From a checkpoint of a small transformer trained on Wikipedia.
Size: 10 layers, 2 heads of 64, 2.12M parameters.
Training: a variant of SOAP for these matrices, 139M tokens, 4233 steps.
Each number is 50 + 15 x the weight over its row's rms, rounded and kept within 0 to 99. Layers, rows and columns count from 0. The size before them is the row's rms in percent of the matrix's.

# layer 4 MLP gate, 192x128, rms 0.199, rows 106-124, columns 0-127
099:60 81 27 61 45 69 53 56 63 50 48 52 63 41 41 44 51 45 59 41 93 52 76 56 49 79 84 53 46 13 54 49 46 47 53 40 32 48 57 32 34 58 48 46 57 50 56 42 59 42 50 46 53 50 67 48 25 83 51 30 76 35 70 44 47 28 65 41 48 73 35 16 56 48 48 28 50 55 40 52 49 46 45 70 42 82 54 43 52 20 72 88 51 51 64 51 62 36 58 71 50 31 54 56 33 43 39 62 39 74 64 82 45 66 35 37 32 43 66 56 31 61 44 67 45 44 38 25
120:69 47 42 61 70 53 30 52 22 53 61 49 29 60 47 49 41 40 53 70 29 55 49 48 47 53 23 48 62 53 38 57 63 67 52 17 40 45 64 40 56 63 43 52 39 63 51 44 48 41 43 48 30 47 48 17 82 88 58 64 51 34 47 53 29 44 65 34 18 34 58 46 28 56 70 25 74 58 74 27 66 42 66 37 38 64 39 47 38 45 32 28 50 75 61 84 43 40 44 87 59 36 33 53 73 48 55 49 58 56 39 54 32 64 66 51 39 40 64 57 18 56 62 48 68 15 58 43
106:60 39 48 64 54 34 25 58 78 31 34 47 51 39 35 57 54 48 52 69 35 45 56 58 35 37 80 67 60 69 38 52 54 18 39 67 44 61 47 44 62 78 32 43 64 36 59 66 57 75 95 37 44 47 46 67 27 51 52 36 57 55 42 21 48 48 55 19 27 71 33 35 26 71 50 49 54 30 47 35 69 48 65 25 47 54 61 56 54 42 28 61 49 51 79 61 27 54 41 41 42 33 43 60 33 71 49 38 52 63 68 37 39 79 69 48 59 49 22 39 28 44 40 37 28 67 28 56
102:29 46 47 20 36 49 29 43 81 45 29 46 43 47 48 37 13 43 69 35 69 47 49 65 71 43 41 42 57 24 74 46 66 66 20 58 48 57 57 41 49 57 51 43 70 25 49 50 64 38 30 44 64 54 37 42 66 58 51 41 70 81 47 33 56 65 57 52 56 31 51 79 29 38 47 66 46 43 37 66 67 48 67 46 64 62 70 23 49 27 33 25 85 35 32 46 42 43 90 57 54 30 35 35 25 79 54 42 33 55 35 46 40 40 44 50 63 59 67 53 54 32 35 66 53 40 51 55
099:15 32 48 47 68 68 51 68 37 92 53 44 53 54 44 61 33 24 51 44 63 51 60 51 42 60 52 42 61 36 66 72 73 43 42 60 51 36 38 52 59 30 66 62 75 34 22 51 57 56 60 53 47 60 63 32 42 51 75 50 49 30 62 45 66 42 47 69 44 63 49 42 56 54 40 54 37 63 74 35 40 59 47 45 49 18 29 50 69 44 32 47 89 46 45 23 29 63 57 79 75 34 49 29 56 60 69 75 52 23 52 55 58 55 54 39 74 69 76 41 31 33 19 58 30 57 60 61
115:77 37 27 63 40 86 44 50 65 69 38 12 40 59 49 18 51 35 59 49 35 69 48 50 70 36 38 49 33 36 41 53 48 36 59 53 61 54 62 71 45 38 46 24 49 53 54 34 50 58 44 31 18 70 65 49 96 72 61 58 57 54 55 41 53 53 59 51 58 32 70 67 46 70 61 54 43 69 51 80 60 44 64 69 55 40 72 51 51 30 49 33 23 64 61 40 56 56 57 46 54 41 70 42 43 40 39 62 57 53 41 54 50 52 22 50 55 79 71 43 43 22 60 85 70 73 40 65
100:66 64 57 55 49 56 42 31 49 49 29 43 44 75 62 43 39 66 71 59 40 42 34 62 39 51 55 42 52 47 49 34 55 71 39 46 54 69 57 68 69 88 47 51 61 60 43 45 45 59 71 54 29 44 75 57 33 51 31 51 61 29 48 09 58 44 71 55 63 25 44 56 40 53 54 72 41 80 85 30 17 61 47 34 37 57 20 81 67 38 35 76 56 60 28 68 47 30 44 40 63 53 53 61 52 53 60 59 59 52 72 31 59 75 40 81 34 43 37 68 53 32 69 52 39 54 50 30
103:77 30 50 56 75 62 90 27 50 58 86 50 40 51 44 51 46 50 52 56 27 44 43 50 43 72 43 32 44 46 79 59 25 49 32 86 78 32 54 46 38 50 44 55 53 60 57 70 63 62 52 72 55 53 30 45 55 43 43 20 63 65 44 83 42 57 62 57 44 33 67 62 62 28 65 49 50 34 64 53 32 23 26 36 46 49 42 46 46 58 46 76 50 52 95 65 31 58 64 52 35 49 54 57 41 44 50 70 31 39 24 53 62 37 70 43 64 36 45 44 40 26 28 55 66 65 57 46
101:46 72 55 43 49 44 53 47 56 43 48 18 55 52 36 42 62 54 42 45 28 31 64 61 34 42 35 42 45 30 56 56 74 53 26 59 67 89 64 63 70 56 55 92 53 44 38 49 59 83 42 43 40 42 65 54 56 52 55 59 48 50 39 50 50 68 58 39 15 31 42 57 47 37 50 54 30 41 60 20 60 70 57 51 55 78 62 33 60 49 50 46 53 75 13 54 49 16 41 58 24 72 66 71 61 58 17 68 47 34 44 56 75 41 38 37 40 47 12 47 50 54 49 66 57 60 71 45
107:26 61 36 36 61 59 62 45 70 51 75 22 42 61 46 34 76 42 50 43 45 56 80 45 21 61 51 69 68 65 48 59 51 41 31 62 57 33 61 59 62 23 18 22 55 59 52 64 48 23 38 63 61 35 35 39 69 49 48 37 74 71 49 63 63 43 62 28 64 62 60 40 55 23 50 50 33 57 67 67 40 57 63 81 49 63 30 45 38 52 45 55 50 67 54 66 46 56 64 67 74 57 35 55 73 64 31 59 63 40 40 25 59 34 53 26 90 52 62 61 34 58 66 30 51 48 24 53
115:35 47 43 43 59 54 76 51 57 45 61 12 34 59 42 59 70 56 45 51 23 72 45 31 33 44 52 46 52 60 80 35 33 63 55 47 36 54 39 56 20 60 50 50 48 52 39 42 85 77 54 23 22 61 46 64 58 50 70 44 50 31 61 76 43 36 60 73 28 29 32 52 55 67 50 26 64 22 99 48 42 40 40 50 40 32 56 51 54 51 30 47 40 50 72 35 66 40 68 49 40 70 31 48 60 55 45 46 48 16 48 61 58 68 62 60 44 64 30 35 67 53 47 46 57 53 73 54
093:58 65 47 51 55 47 75 40 48 62 39 68 45 55 38 49 34 34 64 63 49 33 63 61 60 35 31 21 60 33 59 30 48 66 31 55 72 75 40 28 54 60 55 56 60 61 63 52 40 48 57 53 41 61 68 32 78 73 53 45 37 67 39 79 58 56 41 57 52 44 31 31 45 39 42 22 32 48 48 65 43 58 69 59 54 58 43 65 53 35 43 73 86 63 68 48 30 71 66 44 58 85 48 56 55 36 43 78 78 57 55 74 35 82 37 71 44 43 58 15 44 42 34 85 52 30 44 58
099:48 81 57 77 64 64 58 47 39 50 66 45 39 33 53 34 63 54 78 63 49 48 26 86 32 53 56 61 61 51 60 50 47 67 64 69 53 36 69 61 85 64 41 46 32 53 43 69 38 58 41 39 49 60 47 45 32 28 24 69 37 55 47 24 64 17 62 35 15 54 64 37 68 25 58 76 79 63 63 34 24 38 58 66 88 37 50 35 60 47 43 50 42 61 66 49 67 46 56 67 55 38 49 31 73 66 50 74 39 59 45 49 56 28 60 46 36 52 43 29 49 51 31 46 53 49 35 47
101:48 63 30 40 62 77 60 60 79 75 66 46 67 27 49 48 44 36 44 60 43 40 56 63 44 47 71 52 70 54 53 72 59 38 40 67 76 58 41 63 33 60 50 55 40 46 33 55 42 73 57 60 51 31 36 84 53 40 63 57 55 28 61 53 60 54 61 33 33 57 48 73 48 47 61 16 62 34 31 34 45 46 47 55 50 50 36 41 54 21 54 64 47 84 43 56 24 31 67 43 25 28 35 45 53 61 29 43 34 56 35 75 71 89 49 74 67 68 33 61 66 50 58 43 48 44 22 81
104:64 54 17 50 56 42 37 49 44 68 57 64 46 44 53 51 64 48 61 34 47 44 74 17 64 38 25 27 67 46 57 60 55 74 31 48 78 37 82 40 33 83 46 59 57 46 43 61 43 77 57 52 55 43 42 29 45 59 19 33 67 47 21 54 54 57 58 07 39 51 59 49 62 69 44 32 65 58 60 59 28 66 37 67 52 57 25 38 44 44 53 43 48 77 60 48 37 64 58 45 33 67 27 67 47 54 43 44 49 45 27 43 52 42 54 73 53 76 60 28 51 86 31 58 43 38 57 22
098:41 47 61 45 33 17 31 99 46 38 51 56 67 12 31 27 61 27 36 72 60 44 43 70 28 69 60 66 49 43 70 36 56 55 37 43 23 32 55 75 38 45 71 61 46 78 31 27 49 53 28 55 62 45 58 74 45 59 38 51 79 44 44 23 43 35 54 78 59 39 38 60 55 49 48 28 58 59 65 44 51 45 58 42 40 53 57 48 60 64 33 39 48 57 61 56 58 35 44 54 54 49 68 18 75 54 53 71 65 43 59 38 39 59 58 51 47 33 30 65 56 33 34 50 46 70 54 64
099:48 29 83 45 57 41 53 62 40 71 59 66 37 46 91 65 53 53 46 62 60 36 61 32 30 74 59 55 31 38 40 34 34 41 60 50 86 63 51 47 38 33 47 42 43 47 44 59 54 35 35 40 50 55 49 30 55 71 43 59 62 40 27 84 34 47 51 42 30 69 44 71 60 41 48 52 47 49 38 68 38 51 43 56 53 41 62 36 51 54 39 47 81 43 79 69 36 75 35 36 60 45 56 47 49 74 65 27 21 42 34 63 64 68 77 29 24 54 42 72 36 55 27 72 18 46 51 31
106:43 67 63 52 18 42 59 67 70 43 66 40 36 64 70 15 43 47 64 31 41 49 62 41 55 85 70 50 48 37 52 68 45 48 48 30 53 76 73 71 52 53 57 54 26 59 62 58 42 47 35 25 61 53 52 28 48 60 81 61 22 51 41 57 44 29 59 48 31 59 46 82 51 45 39 49 30 76 49 35 37 42 70 57 65 26 55 38 56 19 32 51 24 73 42 43 60 46 76 33 39 43 56 47 60 39 39 64 48 30 34 18 57 58 40 54 63 65 57 21 36 51 60 41 73 36 39 50
105:78 66 50 49 63 55 54 16 43 42 40 80 30 30 35 45 59 58 85 46 64 55 50 52 41 50 47 65 53 55 13 48 54 48 70 51 11 60 53 39 10 36 53 53 56 50 62 43 59 63 62 34 44 50 65 40 67 48 17 55 54 62 60 61 71 56 54 45 51 48 69 53 49 52 22 47 40 60 58 06 54 56 51 70 41 46 48 63 42 60 59 40 34 55 36 23 45 21 41 67 66 76 16 45 52 58 50 43 62 63 31 32 47 71 50 24 38 68 42 58 46 59 52 20 33 42 64 45
# layer 4 MLP up, 192x128, rms 0.191, rows 106-123, columns 0-127
090:48 19 65 46 64 36 64 50 42 38 71 78 81 52 51 56 60 57 51 31 62 57 32 67 46 74 63 50 28 71 46 58 46 41 80 64 59 83 54 44 62 40 59 69 51 38 57 56 28 57 50 53 65 52 46 62 64 57 73 71 57 53 38 44 47 50 51 77 43 67 69 52 57 73 08 57 58 74 61 48 30 60 53 21 58 51 56 68 59 73 34 45 53 37 20 22 42 54 59 48 48 58 67 31 37 40 72 56 67 52 60 32 60 72 59 75 52 81 51 40 74 50 22 31 45 64 49 59
110:61 25 51 60 34 53 39 63 36 65 52 43 52 71 32 56 24 68 62 51 45 61 71 56 52 35 35 53 73 47 48 44 38 38 41 40 39 51 41 58 45 38 41 37 43 57 37 51 42 34 30 30 36 57 50 62 36 84 26 76 64 52 32 31 29 55 39 45 49 29 70 17 53 85 60 48 60 58 55 30 49 49 33 40 56 71 55 53 37 38 40 57 12 89 56 25 61 59 30 42 76 69 64 75 58 44 18 26 58 59 49 58 26 49 64 35 35 57 53 36 39 60 39 65 32 73 44 53
100:65 54 48 33 65 70 64 66 40 43 36 34 52 41 39 72 21 29 36 39 61 66 31 41 39 57 62 61 48 55 30 59 52 39 24 68 40 30 48 67 61 35 38 86 56 39 49 41 46 41 54 47 74 41 52 99 51 52 67 40 22 57 03 74 29 69 56 79 61 56 51 43 47 55 59 81 55 53 53 48 49 63 57 28 39 36 80 61 66 36 69 30 31 58 55 36 31 40 37 55 49 51 62 24 34 52 41 60 53 47 47 45 32 54 67 64 56 38 64 50 55 46 59 49 48 60 59 80
097:80 65 45 57 38 47 38 49 75 78 48 30 62 47 42 79 80 35 49 72 59 36 20 57 24 74 30 43 50 48 68 45 49 68 61 36 56 25 33 82 60 45 44 57 61 67 54 34 78 42 28 54 42 46 53 32 61 74 69 39 56 34 57 58 58 33 36 41 47 41 45 78 55 57 62 28 52 38 71 59 57 36 39 47 42 38 37 47 34 71 62 56 33 39 56 53 51 39 53 22 87 60 38 40 78 63 35 44 45 35 42 49 48 73 52 58 53 88 47 19 45 53 52 34 37 43 50 45
090:40 59 59 45 78 28 67 45 48 50 38 60 43 47 53 66 48 38 14 45 75 66 58 51 39 61 57 68 51 69 48 56 46 70 79 66 38 60 77 53 63 71 44 51 39 57 29 46 49 76 48 24 39 60 43 29 23 46 61 86 60 36 51 66 53 61 52 66 72 67 65 34 53 43 65 43 36 62 90 69 45 38 54 51 37 10 39 24 54 53 45 52 68 50 61 29 62 80 58 24 63 42 32 39 61 60 57 60 48 41 45 56 47 47 62 46 38 56 44 38 36 28 13 75 66 49 52 62
104:49 59 62 52 65 53 34 41 60 53 30 33 49 63 53 62 63 47 35 41 57 70 47 50 60 66 72 74 57 38 41 68 44 36 38 44 34 62 50 67 50 43 83 78 28 38 36 52 47 36 48 63 37 75 50 42 55 64 33 41 44 53 56 63 35 36 32 76 12 67 65 77 63 54 63 65 26 67 50 66 53 46 42 50 61 75 65 45 54 38 35 65 47 66 30 55 86 44 53 45 28 69 47 43 43 36 17 46 51 38 31 61 03 56 48 58 66 59 39 70 42 59 17 41 23 35 53 41
104:71 43 66 33 50 42 60 41 20 45 63 60 56 44 40 52 53 35 53 37 57 44 50 52 47 61 59 29 64 48 43 60 75 72 27 40 24 41 50 19 52 53 16 30 39 38 34 40 46 61 48 64 55 53 73 46 27 33 44 33 50 52 33 30 88 41 61 46 54 47 56 50 57 78 60 31 37 55 37 46 18 54 52 49 65 12 46 40 40 33 41 46 56 34 36 55 66 23 50 35 18 44 61 46 37 61 66 46 83 30 42 50 37 57 32 56 67 54 37 77 05 52 39 38 61 47 39 61
098:35 56 43 78 51 47 44 40 34 44 61 68 74 41 52 40 37 52 47 55 60 39 28 75 43 70 49 12 50 82 77 39 61 61 78 70 53 60 73 33 39 28 36 45 70 71 51 48 72 48 37 55 41 53 49 46 43 47 62 71 49 67 58 40 41 53 57 60 64 52 40 42 52 63 65 31 64 59 50 39 18 58 37 59 52 61 75 22 52 73 71 55 36 73 41 53 46 46 59 48 44 64 61 69 63 33 43 64 20 35 41 45 69 30 36 63 49 47 45 45 51 55 80 32 75 40 77 93
105:57 39 45 54 69 38 42 82 43 43 31 71 77 61 38 36 26 36 63 71 55 51 15 62 73 58 44 51 63 84 09 39 57 32 57 53 54 61 21 31 76 51 32 18 54 48 51 78 45 51 42 48 74 65 22 38 61 60 45 57 42 24 59 44 36 49 55 63 59 73 46 73 64 56 69 26 65 51 53 59 57 55 38 28 44 26 68 47 51 44 31 54 73 53 54 43 62 49 62 51 39 45 52 50 36 44 57 60 52 74 41 60 80 47 77 61 64 49 66 65 42 38 61 64 54 64 42 65
123:64 59 51 84 50 73 17 47 93 54 71 27 42 24 34 83 64 35 35 57 48 38 45 32 74 48 61 43 72 54 33 44 66 29 32 48 49 40 58 64 48 50 43 57 39 42 68 60 48 61 55 29 50 40 52 51 60 41 40 61 73 33 34 53 42 58 31 47 38 59 54 59 69 16 11 66 31 65 57 50 49 22 37 59 50 19 59 52 46 24 57 53 45 45 49 74 53 73 78 61 36 56 74 49 56 52 42 64 47 37 44 62 49 60 54 64 21 61 36 32 39 41 36 39 60 54 38 41
111:28 37 78 35 66 51 36 43 39 56 42 54 46 63 30 71 61 58 65 48 60 37 41 69 68 59 61 69 40 76 89 65 16 59 32 44 47 48 30 39 77 41 39 27 49 75 23 27 60 46 21 47 65 40 45 42 43 71 64 60 44 64 66 74 44 37 22 69 53 43 49 67 70 50 43 74 42 29 57 75 77 41 48 48 43 48 48 54 39 61 38 62 42 61 66 63 31 39 64 45 42 82 74 42 29 45 68 36 28 46 46 35 57 59 52 49 58 52 46 63 56 30 37 29 44 70 42 58
094:37 30 55 51 51 45 44 60 74 49 47 39 41 48 33 60 43 46 54 73 55 68 57 65 58 25 56 63 78 90 61 49 63 56 54 49 77 37 29 42 58 61 33 56 41 43 48 29 64 50 65 41 33 46 66 37 34 56 85 35 42 49 38 36 76 53 45 24 47 66 72 49 67 73 48 51 43 54 60 61 63 84 66 14 32 42 99 52 69 36 61 25 42 46 37 63 57 46 44 70 53 47 74 42 50 52 39 39 36 27 59 49 63 77 62 32 60 32 38 54 60 47 49 42 30 31 44 34
115:66 35 57 71 23 41 61 68 44 57 39 40 89 48 62 69 58 34 54 46 41 59 56 60 53 57 46 20 72 42 51 39 63 32 54 28 13 39 49 51 21 57 81 65 35 40 77 52 33 42 41 41 58 54 56 56 48 32 73 60 53 45 48 52 41 71 47 49 54 80 19 50 44 58 56 67 35 31 47 66 61 62 53 54 34 46 33 83 54 51 47 43 30 56 47 44 61 64 45 30 71 68 44 83 51 41 87 42 64 39 77 53 50 73 70 53 70 42 43 30 54 64 57 73 46 53 24 49
100:31 37 66 53 39 28 42 61 37 27 38 51 57 66 41 56 50 52 28 35 41 57 53 64 66 51 37 77 26 65 47 53 56 35 58 31 46 69 56 60 52 52 54 33 54 52 61 33 31 46 62 44 59 59 52 58 69 35 39 38 70 52 61 47 60 34 43 50 39 26 43 06 33 37 35 33 54 54 69 41 38 72 47 30 41 77 71 54 44 38 37 55 56 27 40 84 48 31 64 64 73 17 44 48 63 26 57 51 72 42 42 51 28 51 19 47 48 55 42 36 03 52 65 65 51 64 73 23
090:49 29 73 55 40 38 30 39 49 56 82 15 52 43 53 45 57 37 79 54 58 54 54 77 92 64 89 63 74 42 71 59 45 38 24 38 30 53 53 33 57 58 61 47 40 60 73 47 49 40 40 62 59 53 36 50 46 33 74 73 41 65 68 58 56 58 56 49 42 44 60 73 42 47 57 51 49 34 21 56 38 47 32 57 36 27 62 45 25 51 55 61 78 68 55 56 54 56 53 34 50 37 62 50 44 32 54 43 30 81 64 60 32 49 55 74 47 69 43 24 52 40 50 38 18 73 31 47
108:85 31 39 39 20 66 35 42 69 60 46 36 51 33 52 53 43 45 54 35 74 38 51 53 28 61 60 45 39 19 26 62 53 57 40 63 35 66 55 42 58 41 63 35 45 26 49 39 82 39 33 19 79 46 40 38 55 62 64 30 41 31 39 26 38 48 53 49 43 69 36 96 47 28 26 48 48 46 36 61 43 27 45 52 58 48 42 30 43 34 46 25 44 64 60 55 62 69 45 95 29 44 53 36 10 53 36 53 44 68 44 51 36 63 43 57 57 61 47 52 39 49 47 59 33 44 60 57
105:18 93 44 35 52 54 47 24 56 38 60 45 57 53 48 53 62 49 40 30 49 20 33 55 28 24 65 28 72 54 52 43 49 48 41 47 55 57 51 55 38 33 37 53 52 37 48 66 46 50 66 62 66 59 32 74 59 67 54 78 33 41 45 52 36 65 56 76 58 45 46 47 47 60 70 67 37 24 31 49 69 46 62 47 39 72 40 58 46 47 53 62 68 59 31 44 39 56 62 54 26 59 60 49 13 51 76 90 64 65 43 17 45 42 41 50 28 37 43 12 67 36 70 28 58 59 59 57
103:54 47 50 29 47 47 46 50 52 46 51 36 49 40 32 64 36 68 32 27 43 51 62 32 49 33 89 56 64 65 64 56 53 32 65 42 27 59 46 40 69 72 47 46 28 50 78 63 38 64 44 34 61 50 49 39 34 52 49 62 30 61 39 69 27 62 48 40 40 27 59 56 54 76 24 54 63 25 49 56 49 42 59 27 28 50 54 27 67 71 76 44 81 42 48 26 39 50 37 66 34 69 30 47 47 64 44 37 49 55 47 42 28 77 06 55 39 30 58 52 29 59 59 60 72 33 87 53
# layer 4 MLP down (transposed), 192x128, rms 0.18, rows 106-123, columns 0-127
100:44 55 50 32 82 66 51 78 44 78 53 51 50 56 47 49 44 45 47 48 42 30 43 60 52 41 47 55 58 17 51 37 32 69 66 33 30 34 57 53 39 39 72 36 35 78 53 53 62 54 36 61 55 26 65 59 36 63 35 48 46 39 53 33 13 19 47 41 53 58 26 53 22 58 25 57 74 63 46 36 55 59 46 42 42 45 35 12 32 35 27 71 40 39 68 46 52 59 59 45 44 26 58 83 45 45 42 29 65 39 20 51 42 49 24 72 69 65 41 80 62 44 41 56 37 51 68 40
104:58 65 82 44 62 35 75 56 72 42 46 97 69 49 08 37 40 39 42 47 68 62 62 58 33 39 67 57 38 38 41 35 68 62 36 24 25 64 38 49 62 40 74 36 63 59 54 54 72 72 57 36 41 50 66 37 90 22 35 50 59 66 65 55 50 35 61 50 60 63 65 58 59 54 65 48 31 49 42 77 44 60 56 42 27 43 42 60 85 32 72 64 29 33 43 37 59 45 42 46 38 71 39 55 50 42 35 56 42 34 46 52 53 60 68 49 58 43 55 63 37 23 61 33 34 56 48 59
100:35 28 72 54 59 50 63 52 39 33 55 48 42 45 45 59 63 68 41 42 34 74 63 39 51 66 86 29 55 46 86 53 53 63 50 51 58 84 63 38 62 54 21 81 76 72 53 60 77 40 49 80 40 26 23 62 48 93 40 52 56 39 49 81 44 54 39 48 31 72 53 52 62 49 42 49 43 62 42 57 39 43 24 32 45 48 61 45 23 67 66 41 48 37 85 44 40 69 35 60 59 44 51 48 39 35 67 59 73 42 34 32 60 38 72 63 39 74 58 58 46 52 48 40 54 56 41 44
099:52 33 40 52 06 23 42 49 55 42 47 53 44 46 22 35 63 34 41 26 46 54 39 59 89 51 79 53 30 35 43 59 50 66 44 67 46 64 56 45 42 30 37 49 38 55 45 40 53 36 48 37 63 47 37 65 45 15 69 46 58 79 71 46 65 74 67 83 52 40 48 47 53 35 38 57 87 54 59 57 71 72 61 59 40 39 88 70 54 48 57 52 57 41 47 43 27 58 62 69 56 31 57 46 44 53 59 59 82 40 62 59 57 27 60 52 31 56 56 58 45 40 16 42 24 62 55 63
096:09 27 60 77 50 52 32 20 74 44 60 57 87 69 59 46 61 55 41 45 45 67 69 46 67 54 24 49 53 77 24 53 24 23 48 41 40 65 69 74 55 35 68 61 49 66 57 35 39 67 58 56 56 62 46 41 47 46 36 45 22 57 23 51 58 59 42 73 58 51 67 25 52 35 51 67 62 46 37 22 43 63 36 50 51 05 45 75 51 42 29 67 18 56 57 41 51 41 33 37 56 48 19 70 38 44 50 46 50 51 46 53 49 60 51 34 47 58 65 45 51 44 52 42 46 34 28 52
098:37 54 43 60 47 64 44 69 26 43 54 50 44 44 44 30 63 39 68 58 47 54 51 62 67 31 54 47 76 53 78 60 49 57 48 79 79 70 62 29 67 34 55 63 65 76 41 44 60 71 50 50 69 56 39 08 40 44 30 51 50 62 51 60 56 77 52 60 35 36 58 51 49 45 48 52 71 61 41 60 58 67 76 45 44 40 20 40 16 49 71 61 57 37 46 49 38 69 38 49 67 63 46 47 61 24 65 62 55 39 48 25 60 60 44 76 66 25 56 91 58 32 51 15 54 52 18 45
104:28 28 45 60 66 44 53 72 53 38 42 47 48 37 49 07 59 59 31 50 67 49 49 51 51 49 59 28 25 55 24 69 47 57 61 55 61 70 58 48 57 65 63 47 49 62 39 13 63 83 35 48 42 28 33 29 70 23 59 70 47 32 57 51 43 59 20 55 53 54 46 65 48 49 49 52 58 79 37 44 68 50 50 45 66 48 41 48 60 61 38 77 70 42 64 51 18 66 76 59 72 29 27 49 52 45 50 49 18 71 66 55 33 29 48 59 76 67 65 55 59 52 18 33 63 47 47 37
104:35 56 68 60 49 20 52 54 65 49 58 68 50 76 46 54 56 59 61 30 49 43 34 19 57 45 50 49 62 61 57 49 33 59 70 59 38 32 46 55 28 53 67 38 66 57 63 61 37 45 85 41 53 50 31 67 55 54 58 48 54 51 24 37 45 45 47 42 68 57 18 42 72 31 57 35 40 45 57 00 33 31 59 64 60 43 56 93 45 64 52 45 55 50 77 39 50 60 62 66 24 44 71 64 42 27 47 68 79 54 36 49 50 33 75 57 24 48 54 64 48 73 57 75 61 50 29 55
103:25 59 34 39 59 45 58 99 58 57 36 45 40 45 31 33 45 50 42 62 53 60 76 23 63 54 50 27 48 48 55 80 36 38 56 45 56 53 37 29 78 34 61 28 40 30 74 34 70 58 44 66 46 31 43 69 34 48 19 64 54 59 54 14 40 70 25 50 56 50 61 66 44 41 60 47 48 66 52 27 64 45 62 49 56 73 51 38 33 27 66 50 49 39 55 21 60 44 58 42 20 58 36 48 24 40 64 53 34 51 54 41 56 32 38 33 30 70 58 55 34 60 47 63 28 21 55 62
104:39 67 48 77 53 60 51 60 73 48 48 51 64 48 27 47 55 57 51 46 51 38 39 33 68 64 53 44 32 49 49 38 62 39 69 38 40 58 47 73 59 58 57 96 60 47 58 67 46 99 58 49 38 62 43 54 48 53 22 63 36 29 52 29 57 60 52 30 44 32 62 32 76 42 57 50 31 60 57 65 53 15 29 44 52 50 42 51 65 44 65 71 45 48 37 33 42 72 41 59 37 71 70 20 42 42 44 23 55 39 43 32 81 42 17 52 34 67 48 05 52 52 54 42 36 61 48 56
103:70 54 15 37 62 59 44 53 65 52 84 63 28 09 29 65 47 27 30 65 57 26 32 59 61 46 30 34 57 48 27 55 64 29 50 44 63 70 44 64 38 63 36 51 58 29 54 17 42 50 66 67 42 34 59 45 53 34 23 63 24 46 67 36 62 44 34 41 75 64 53 69 26 68 18 46 48 60 59 49 33 80 72 57 59 62 49 33 39 25 51 48 57 41 60 66 54 29 72 48 46 56 35 36 47 40 54 40 53 47 29 56 52 60 56 60 23 63 54 62 57 52 35 58 59 59 35 35
098:66 48 29 43 49 67 62 73 76 52 62 71 51 52 47 30 71 43 34 42 74 60 26 61 57 50 51 65 67 47 67 63 47 54 59 60 27 49 41 51 50 15 71 65 23 36 46 84 52 39 38 43 40 42 65 64 17 25 52 35 43 40 69 41 61 78 39 28 48 70 57 08 53 57 62 69 64 76 71 61 63 61 48 40 53 42 49 70 52 44 58 45 51 52 60 57 39 55 31 72 59 49 50 40 48 71 45 44 40 53 61 56 48 57 36 69 78 73 46 16 33 45 45 34 25 42 67 30
107:41 31 21 05 30 54 56 44 63 32 20 57 52 39 61 67 61 06 25 76 50 53 33 35 47 30 25 45 66 55 44 39 48 41 31 59 32 44 52 47 61 47 61 57 39 32 32 51 30 47 60 66 51 49 72 40 53 52 77 51 47 32 49 59 57 56 48 57 51 40 56 55 42 68 33 46 33 59 59 59 65 36 66 35 28 39 39 64 55 37 76 57 47 30 37 78 55 47 44 29 75 67 33 76 38 47 43 66 20 04 62 48 43 49 44 46 73 28 53 44 45 56 56 43 51 64 53 47
103:43 24 21 52 72 61 58 55 60 71 45 37 51 46 36 19 27 27 40 58 51 41 31 46 76 67 42 45 58 45 57 71 43 65 83 27 47 41 43 09 71 69 47 37 30 69 46 26 45 68 55 17 51 54 63 66 35 60 68 39 69 53 32 43 45 56 73 62 60 52 51 51 47 33 42 47 44 29 84 41 58 66 52 51 28 59 66 39 42 30 48 59 69 48 46 58 42 44 67 46 54 31 45 46 85 54 50 58 87 69 61 46 27 58 41 50 52 49 48 26 29 48 37 35 42 52 71 65
099:62 71 50 93 41 72 54 68 58 75 83 59 46 45 32 61 57 45 58 75 61 37 40 37 67 67 61 62 47 54 43 47 61 73 21 16 42 63 67 39 59 17 55 17 54 20 44 38 50 48 37 52 35 50 26 72 57 68 44 55 63 51 61 65 52 32 63 70 57 66 71 41 35 26 57 60 39 69 53 55 62 48 50 57 31 61 49 50 47 45 55 34 46 74 56 59 36 43 28 29 81 65 71 33 49 43 47 53 55 39 42 53 62 37 49 65 57 87 43 67 39 41 50 54 31 34 35 47
096:33 51 75 42 39 64 33 57 56 74 47 43 71 66 67 75 50 53 66 56 42 55 71 48 48 25 63 41 55 55 44 44 65 54 62 58 23 77 39 22 63 79 54 38 46 62 18 43 46 42 69 74 40 68 57 87 78 31 33 68 57 52 71 45 53 37 45 47 24 41 49 37 57 59 34 59 58 68 56 40 51 56 49 46 62 55 43 43 47 47 40 49 40 74 59 67 60 36 33 38 37 57 51 59 44 13 63 60 46 71 43 49 27 22 32 56 41 99 43 45 60 42 56 39 47 23 40 28
110:60 53 39 64 30 68 57 47 58 50 48 68 42 67 46 43 53 27 18 06 23 36 38 74 66 22 46 46 72 34 41 42 47 64 55 37 73 45 44 52 53 38 42 55 56 66 53 30 68 28 61 51 67 42 57 54 32 53 42 34 46 38 20 62 47 70 59 58 44 44 41 51 36 41 36 41 32 26 35 55 55 40 23 58 49 59 41 54 25 54 73 50 61 36 48 43 17 45 41 34 47 34 52 43 38 60 59 76 52 68 64 05 40 49 52 55 43 35 63 46 36 26 75 40 46 50 11 74
104:31 39 35 64 57 65 10 11 41 53 47 71 29 31 36 67 34 66 66 32 38 56 49 51 55 43 78 35 43 27 33 70 66 40 38 56 24 37 64 46 31 45 65 62 44 70 44 46 61 47 55 50 55 57 42 35 74 60 48 52 64 62 26 42 47 57 46 33 48 53 18 26 36 56 53 67 35 39 61 48 66 57 49 50 57 57 47 53 39 44 43 35 49 52 56 26 74 51 37 39 50 49 25 52 64 45 49 64 33 82 24 59 15 47 42 10 64 38 54 68 65 40 48 68 41 57 86 55